{"n_head": 12, "n_kv_head": 12, "head_dim": 32, "norm_place": "pre", "attn_scale": 0.261, "init": "normal", "beta1": 0.9, "weight_decay": 0.059, "decay_shape": "pow", "final_lr_fraction": 0.0, "train_tokens": 169700000}
Each number is 50 + 10 x the weight over the matrix's rms, rounded and kept within 0 to 99. Layers, rows and columns count from 0.

# v: layer 7 attention value, 384x192, rms 0.107, rows 146-159, columns 64-127
# o: layer 7 attention output (transposed), 384x192, rms 0.107, rows 146-159, columns 64-127
# q: layer 7 attention query, 384x192, rms 0.119, rows 160-170, columns 64-127
# k: layer 7 attention key, 384x192, rms 0.119, rows 160-169, columns 64-127
v146:35 60 57 46 56 68 55 50 42 31 56 53 54 50 46 57 45 52 61 60 36 42 56 49 67 54 52 58 39 43 62 44 48 61 43 70 51 50 27 57 60 39 54 42 77 73 65 41 58 55 57 52 59 31 46 63 52 28 49 37 53 47 43 57
o146:48 34 46 39 60 31 40 49 61 48 52 49 49 56 53 56 53 47 74 49 58 40 48 44 45 46 45 63 49 55 41 53 50 52 41 54 59 63 49 37 37 45 48 60 31 39 56 50 54 41 46 44 58 48 48 45 51 38 42 49 51 62 65 56
v147:29 59 61 50 44 59 58 48 41 38 54 40 45 56 45 55 54 57 50 44 49 48 50 54 63 53 50 46 39 42 47 51 60 70 49 71 43 59 36 43 59 55 39 55 76 71 58 33 53 58 44 50 56 42 37 55 56 33 55 42 60 47 45 58
o147:58 36 50 52 58 40 43 56 46 42 40 55 58 49 49 52 55 52 61 67 61 54 54 50 46 43 43 60 53 53 60 53 44 43 45 61 59 59 46 54 48 42 61 58 35 34 52 45 48 33 58 41 51 38 59 52 47 43 36 59 55 60 58 49
v148:56 59 61 43 40 44 42 54 67 50 50 44 72 47 52 52 43 40 44 54 53 68 62 48 61 49 55 45 59 53 56 53 37 48 57 51 49 41 34 40 32 45 54 46 63 77 37 54 51 52 42 50 42 49 45 56 19 45 43 53 44 52 49 53
o148:57 49 49 49 57 40 61 65 43 36 41 61 49 49 42 53 50 49 51 45 42 52 62 50 57 40 48 37 29 50 70 44 62 63 50 59 53 38 56 54 43 64 48 46 37 41 58 48 53 50 39 64 56 57 50 53 63 46 46 52 45 40 52 48
v149:74 49 50 33 40 37 44 60 55 51 36 56 61 48 46 64 38 41 52 52 54 66 45 42 43 39 58 55 54 49 47 50 42 46 65 42 48 40 46 38 50 50 53 52 36 46 59 64 38 59 42 35 45 66 50 42 47 65 48 51 58 69 46 47
o149:52 52 53 58 47 59 45 42 37 48 51 52 49 52 39 44 61 50 26 43 45 46 61 48 43 49 39 33 45 45 62 53 68 62 42 46 37 45 67 59 43 77 51 50 60 41 40 41 61 52 46 53 54 51 42 51 66 56 60 51 34 45 45 38
v150:37 51 63 58 48 63 47 54 42 37 43 41 44 50 47 57 56 61 76 49 49 53 57 50 65 41 49 50 39 45 57 48 56 68 42 72 42 50 32 43 58 41 40 47 67 77 59 41 53 68 40 45 56 48 40 52 53 40 51 40 55 44 40 54
o150:46 41 56 45 59 48 45 51 49 47 46 47 52 52 49 45 53 53 55 52 52 50 49 41 48 44 44 54 50 56 58 51 55 53 39 65 57 63 46 49 45 52 60 63 47 36 52 42 53 33 52 52 54 39 47 41 51 39 38 47 57 62 53 54
v151:58 41 63 60 62 60 47 51 42 64 74 70 40 42 52 48 60 43 59 52 45 49 67 51 50 70 36 43 50 52 60 42 46 34 45 45 53 44 51 61 55 42 71 23 49 44 53 42 46 66 46 39 55 56 42 30 19 40 54 53 36 51 54 55
o151:38 61 59 57 47 61 43 51 59 35 58 35 45 39 61 58 56 50 75 41 43 54 49 28 50 35 53 46 40 45 41 61 59 70 55 51 66 53 35 46 42 49 39 66 65 57 52 51 60 51 38 68 53 67 46 49 58 45 41 45 59 46 49 62
v152:55 32 58 47 62 57 45 54 49 50 65 59 41 49 42 44 51 59 64 53 39 57 61 58 49 35 44 55 40 54 55 55 54 51 42 46 48 44 59 39 50 44 55 35 58 55 65 43 53 62 52 49 52 57 43 32 30 49 41 46 45 48 41 52
o152:47 59 63 76 55 49 35 46 46 42 51 47 46 45 52 46 62 55 46 49 57 54 46 13 50 41 39 55 35 44 59 64 64 58 47 66 59 66 46 45 46 66 55 53 61 49 30 38 67 47 28 71 48 58 40 48 49 39 46 52 54 39 45 60
v153:55 55 43 45 27 44 58 33 42 43 38 42 50 52 54 56 51 40 67 64 63 62 41 50 52 59 54 54 49 55 51 55 47 44 60 62 51 51 57 57 26 50 46 56 36 45 30 44 50 39 41 59 45 36 66 50 37 62 59 49 44 40 60 49
o153:49 56 46 31 57 46 52 66 56 53 44 62 39 46 44 49 40 62 42 49 53 36 49 52 59 53 40 44 44 42 46 40 65 53 60 40 51 48 34 53 51 38 62 41 51 50 51 52 32 54 46 37 54 61 41 52 50 57 52 55 41 50 40 49
v154:50 43 57 55 41 73 50 50 61 32 55 47 41 48 48 58 51 57 51 49 47 61 70 58 58 50 46 47 49 53 52 44 59 58 47 62 42 55 35 43 52 50 47 42 62 66 46 31 52 60 46 51 53 48 29 46 26 30 44 45 38 48 48 55
o154:45 47 54 39 61 43 43 71 35 40 42 41 51 41 47 54 60 52 68 51 51 53 55 32 54 35 55 53 37 38 52 60 49 54 42 60 64 54 46 55 41 40 67 65 49 43 55 48 43 31 45 48 47 40 55 47 58 50 44 51 65 52 56 60
v155:39 61 62 49 33 49 62 46 50 42 49 40 58 54 52 56 48 39 43 60 49 49 44 49 63 62 55 48 38 46 54 43 54 55 70 63 49 54 45 48 48 52 21 38 65 68 36 41 60 46 47 55 59 39 46 72 53 43 58 35 47 44 54 55
o155:53 34 41 32 61 37 45 57 52 46 37 56 45 47 44 58 40 52 65 58 55 37 52 70 47 56 49 51 54 50 46 45 37 51 42 44 54 51 46 53 37 48 63 55 33 39 65 63 41 43 60 37 56 40 63 49 46 49 45 60 53 60 57 45
v156:62 56 43 33 56 44 50 60 49 44 23 60 69 45 46 55 48 46 42 48 54 54 36 46 48 54 53 61 49 49 39 53 39 53 54 64 56 51 66 53 56 52 41 60 34 38 57 52 52 54 62 49 45 57 67 61 58 59 43 64 68 49 43 50
o156:50 45 46 51 45 50 37 34 41 53 60 46 49 47 42 49 54 37 27 47 58 35 59 45 43 51 49 48 43 47 50 55 50 43 45 43 46 45 56 49 57 58 55 53 60 37 43 58 54 50 44 32 49 47 29 50 52 58 68 44 32 56 56 41
v157:69 41 42 46 65 46 41 55 52 56 49 70 62 37 48 63 49 40 44 56 49 55 52 46 41 54 55 65 58 57 46 47 39 42 46 43 55 51 67 51 39 54 65 52 25 29 36 60 42 47 56 41 43 70 64 33 39 65 44 57 50 54 56 41
o157:51 67 49 44 46 57 48 43 50 58 59 48 38 53 43 46 50 43 44 40 46 52 47 29 66 50 49 42 39 43 45 54 65 58 53 53 48 41 53 46 53 54 41 32 51 59 41 56 54 68 32 57 47 68 29 53 58 59 66 41 34 39 50 51
v158:69 52 46 31 50 37 45 60 47 48 32 56 49 47 51 43 46 41 58 59 49 68 32 45 63 21 55 64 51 55 56 57 47 39 48 50 48 43 44 44 48 48 38 57 34 47 53 57 49 50 44 35 56 46 51 51 53 59 50 36 52 59 48 60
o158:57 47 48 61 55 46 49 52 35 56 68 62 52 57 42 46 44 62 26 40 51 41 50 53 43 50 36 40 56 48 64 45 61 66 41 58 38 56 57 43 43 73 51 48 51 51 38 46 55 52 42 60 38 64 41 58 57 42 47 55 40 42 39 32
v159:55 38 34 48 69 52 40 64 48 38 33 50 51 51 53 40 69 51 49 41 47 56 52 47 65 22 42 69 46 58 43 57 56 47 41 44 45 47 56 49 61 57 44 62 47 59 61 57 57 46 52 40 50 37 49 56 43 61 42 53 68 48 55 58
o159:53 45 54 65 47 36 55 43 44 54 68 67 48 47 50 39 34 57 43 55 58 44 46 51 36 58 67 57 67 52 68 53 54 44 46 60 49 61 56 33 64 53 52 51 47 51 41 40 57 60 36 55 43 47 46 54 67 48 61 42 52 40 47 48
q160:35 40 56 52 66 46 52 35 57 51 53 56 42 45 69 44 49 43 37 50 43 54 58 44 56 38 49 56 52 54 57 60 55 45 24 41 19 42 53 46 44 33 61 54 51 47 44 28 48 63 55 39 47 33 66 55 46 59 44 63 46 64 48 46
k160:58 51 29 29 44 45 54 69 47 48 42 63 42 51 53 58 54 74 43 36 60 41 36 66 58 59 46 30 62 57 54 52 50 39 59 46 57 45 39 38 45 64 51 44 47 63 49 40 49 69 45 50 41 53 53 30 34 45 64 48 28 46 53 54
q161:59 44 56 45 44 47 53 48 47 51 47 56 52 42 47 47 58 54 60 45 44 47 61 55 48 57 35 56 52 44 52 58 59 47 55 58 39 41 67 51 51 45 49 35 49 41 55 56 50 54 56 64 46 58 46 53 46 51 52 53 39 39 47 51
k161:40 41 52 37 50 54 64 51 56 41 41 35 55 66 47 54 55 45 64 55 46 42 47 72 60 62 53 42 70 55 30 62 55 44 52 49 55 35 58 50 51 44 66 59 42 52 46 44 52 61 55 45 62 55 75 50 34 28 50 63 46 46 47 56
q162:64 48 42 55 55 51 43 66 35 18 64 61 50 59 37 52 48 58 66 40 39 31 50 21 50 61 51 53 28 45 39 54 54 59 78 69 55 50 49 68 50 73 38 51 49 29 58 61 75 29 26 52 55 57 23 62 52 60 57 48 41 29 60 66
k162:64 58 52 25 30 52 57 43 50 56 46 49 56 46 57 62 35 14 47 45 47 54 53 57 26 48 45 59 67 50 63 36 24 33 54 43 66 38 76 50 49 41 67 54 60 23 42 47 34 41 40 65 54 72 70 53 37 57 38 33 55 55 67 41
q163:30 62 65 64 61 74 34 67 46 46 64 34 53 56 55 53 45 36 64 69 39 58 64 41 72 64 71 61 79 74 20 41 38 66 56 63 45 47 39 53 55 45 51 37 27 69 52 56 58 63 40 41 14 36 55 21 58 50 52 54 51 34 39 41
k163:50 51 53 42 63 46 62 49 61 72 52 45 71 47 47 34 52 55 44 46 49 53 42 46 55 53 56 41 42 52 57 45 41 35 40 61 38 43 52 52 59 64 49 44 42 42 54 44 57 40 34 69 45 34 40 61 57 48 51 63 56 47 49 57
q164:37 48 58 50 35 66 35 61 54 47 64 29 48 47 46 53 49 24 47 80 42 51 49 83 57 49 79 53 86 70 37 47 47 45 35 49 36 46 27 68 36 40 56 45 47 74 38 53 33 74 52 39 26 44 60 43 56 51 52 49 53 66 29 37
k164:45 44 53 69 65 56 35 41 48 62 48 35 39 29 59 26 74 62 36 72 61 54 57 33 64 36 47 51 51 61 65 39 45 49 48 35 45 45 58 52 54 55 59 43 25 48 52 45 38 54 44 34 51 37 49 60 73 39 46 75 54 66 28 60
q165:56 55 32 45 43 43 48 56 41 46 49 46 52 34 87 51 67 47 43 25 65 69 64 60 51 31 48 54 34 32 53 43 40 55 49 41 46 72 62 35 54 37 43 64 44 42 36 58 41 36 38 47 52 45 75 24 35 42 54 61 51 66 46 65
k165:58 41 50 43 23 35 41 34 57 35 45 35 48 42 47 61 38 34 66 36 29 42 31 65 46 26 46 60 56 46 44 58 56 49 47 54 43 46 49 46 27 62 38 58 61 54 49 59 49 43 78 42 57 71 63 38 29 65 55 29 48 44 55 35
q166:40 48 69 69 63 57 48 65 49 52 54 75 63 55 54 40 49 50 73 68 26 31 49 49 63 62 62 42 52 63 40 55 69 51 50 54 33 41 49 69 51 70 42 31 43 68 59 46 59 72 63 68 27 50 39 71 70 60 60 44 36 43 56 49
k166:46 49 71 64 83 53 45 61 40 71 65 40 47 30 69 29 63 54 65 73 43 53 59 12 58 35 53 34 46 67 55 34 52 49 47 28 58 53 64 49 72 54 56 53 23 54 44 46 47 58 49 40 54 36 38 44 78 28 50 66 70 64 26 48
q167:51 54 57 60 37 49 33 64 46 37 53 48 62 53 52 44 56 57 46 63 45 53 43 60 74 38 51 47 67 65 48 53 44 49 46 51 43 45 34 71 54 43 48 47 42 63 38 50 46 59 45 46 38 59 50 49 48 61 62 36 48 33 41 38
k167:58 46 45 53 59 45 38 53 46 51 46 41 43 41 59 42 50 38 61 57 54 58 44 42 50 40 42 56 51 51 50 46 50 51 48 42 45 60 57 48 59 49 45 47 43 47 50 54 58 38 43 41 60 55 47 41 50 51 55 49 46 61 50 50
q168:39 35 62 70 59 44 48 68 59 27 55 62 53 66 39 48 29 61 62 71 35 29 46 49 54 67 57 41 62 67 34 78 73 52 49 60 34 46 45 70 55 65 54 32 46 64 60 39 67 61 63 47 50 54 25 55 67 53 61 47 37 43 35 45
k168:41 24 52 73 78 54 36 56 51 72 43 57 62 56 53 43 59 53 55 72 45 45 68 29 40 61 61 40 38 62 57 49 50 53 43 60 41 57 53 66 54 53 36 47 46 47 56 43 61 50 56 35 45 36 29 56 81 32 41 68 42 65 25 50
q169:47 54 49 47 57 45 41 54 49 72 70 59 37 58 40 41 48 44 48 59 43 53 57 70 47 62 59 51 39 72 60 60 45 47 54 44 55 56 38 56 45 58 42 44 35 38 42 54 41 59 35 49 38 47 42 33 52 44 56 52 53 58 38 52
k169:53 46 53 60 47 54 39 45 48 52 54 35 73 50 28 51 38 53 61 43 59 65 49 45 65 41 22 23 46 41 42 48 44 42 52 43 51 45 66 42 68 42 49 42 58 60 28 41 62 34 54 41 56 70 56 60 38 47 59 42 62 55 48 46
q170:55 43 50 50 45 56 47 48 38 36 40 45 52 42 53 42 57 64 36 62 44 41 45 44 58 64 49 28 50 37 52 45 51 62 50 56 43 51 54 49 57 54 52 44 49 41 42 46 61 34 47 69 51 62 37 44 71 30 53 52 62 53 42 49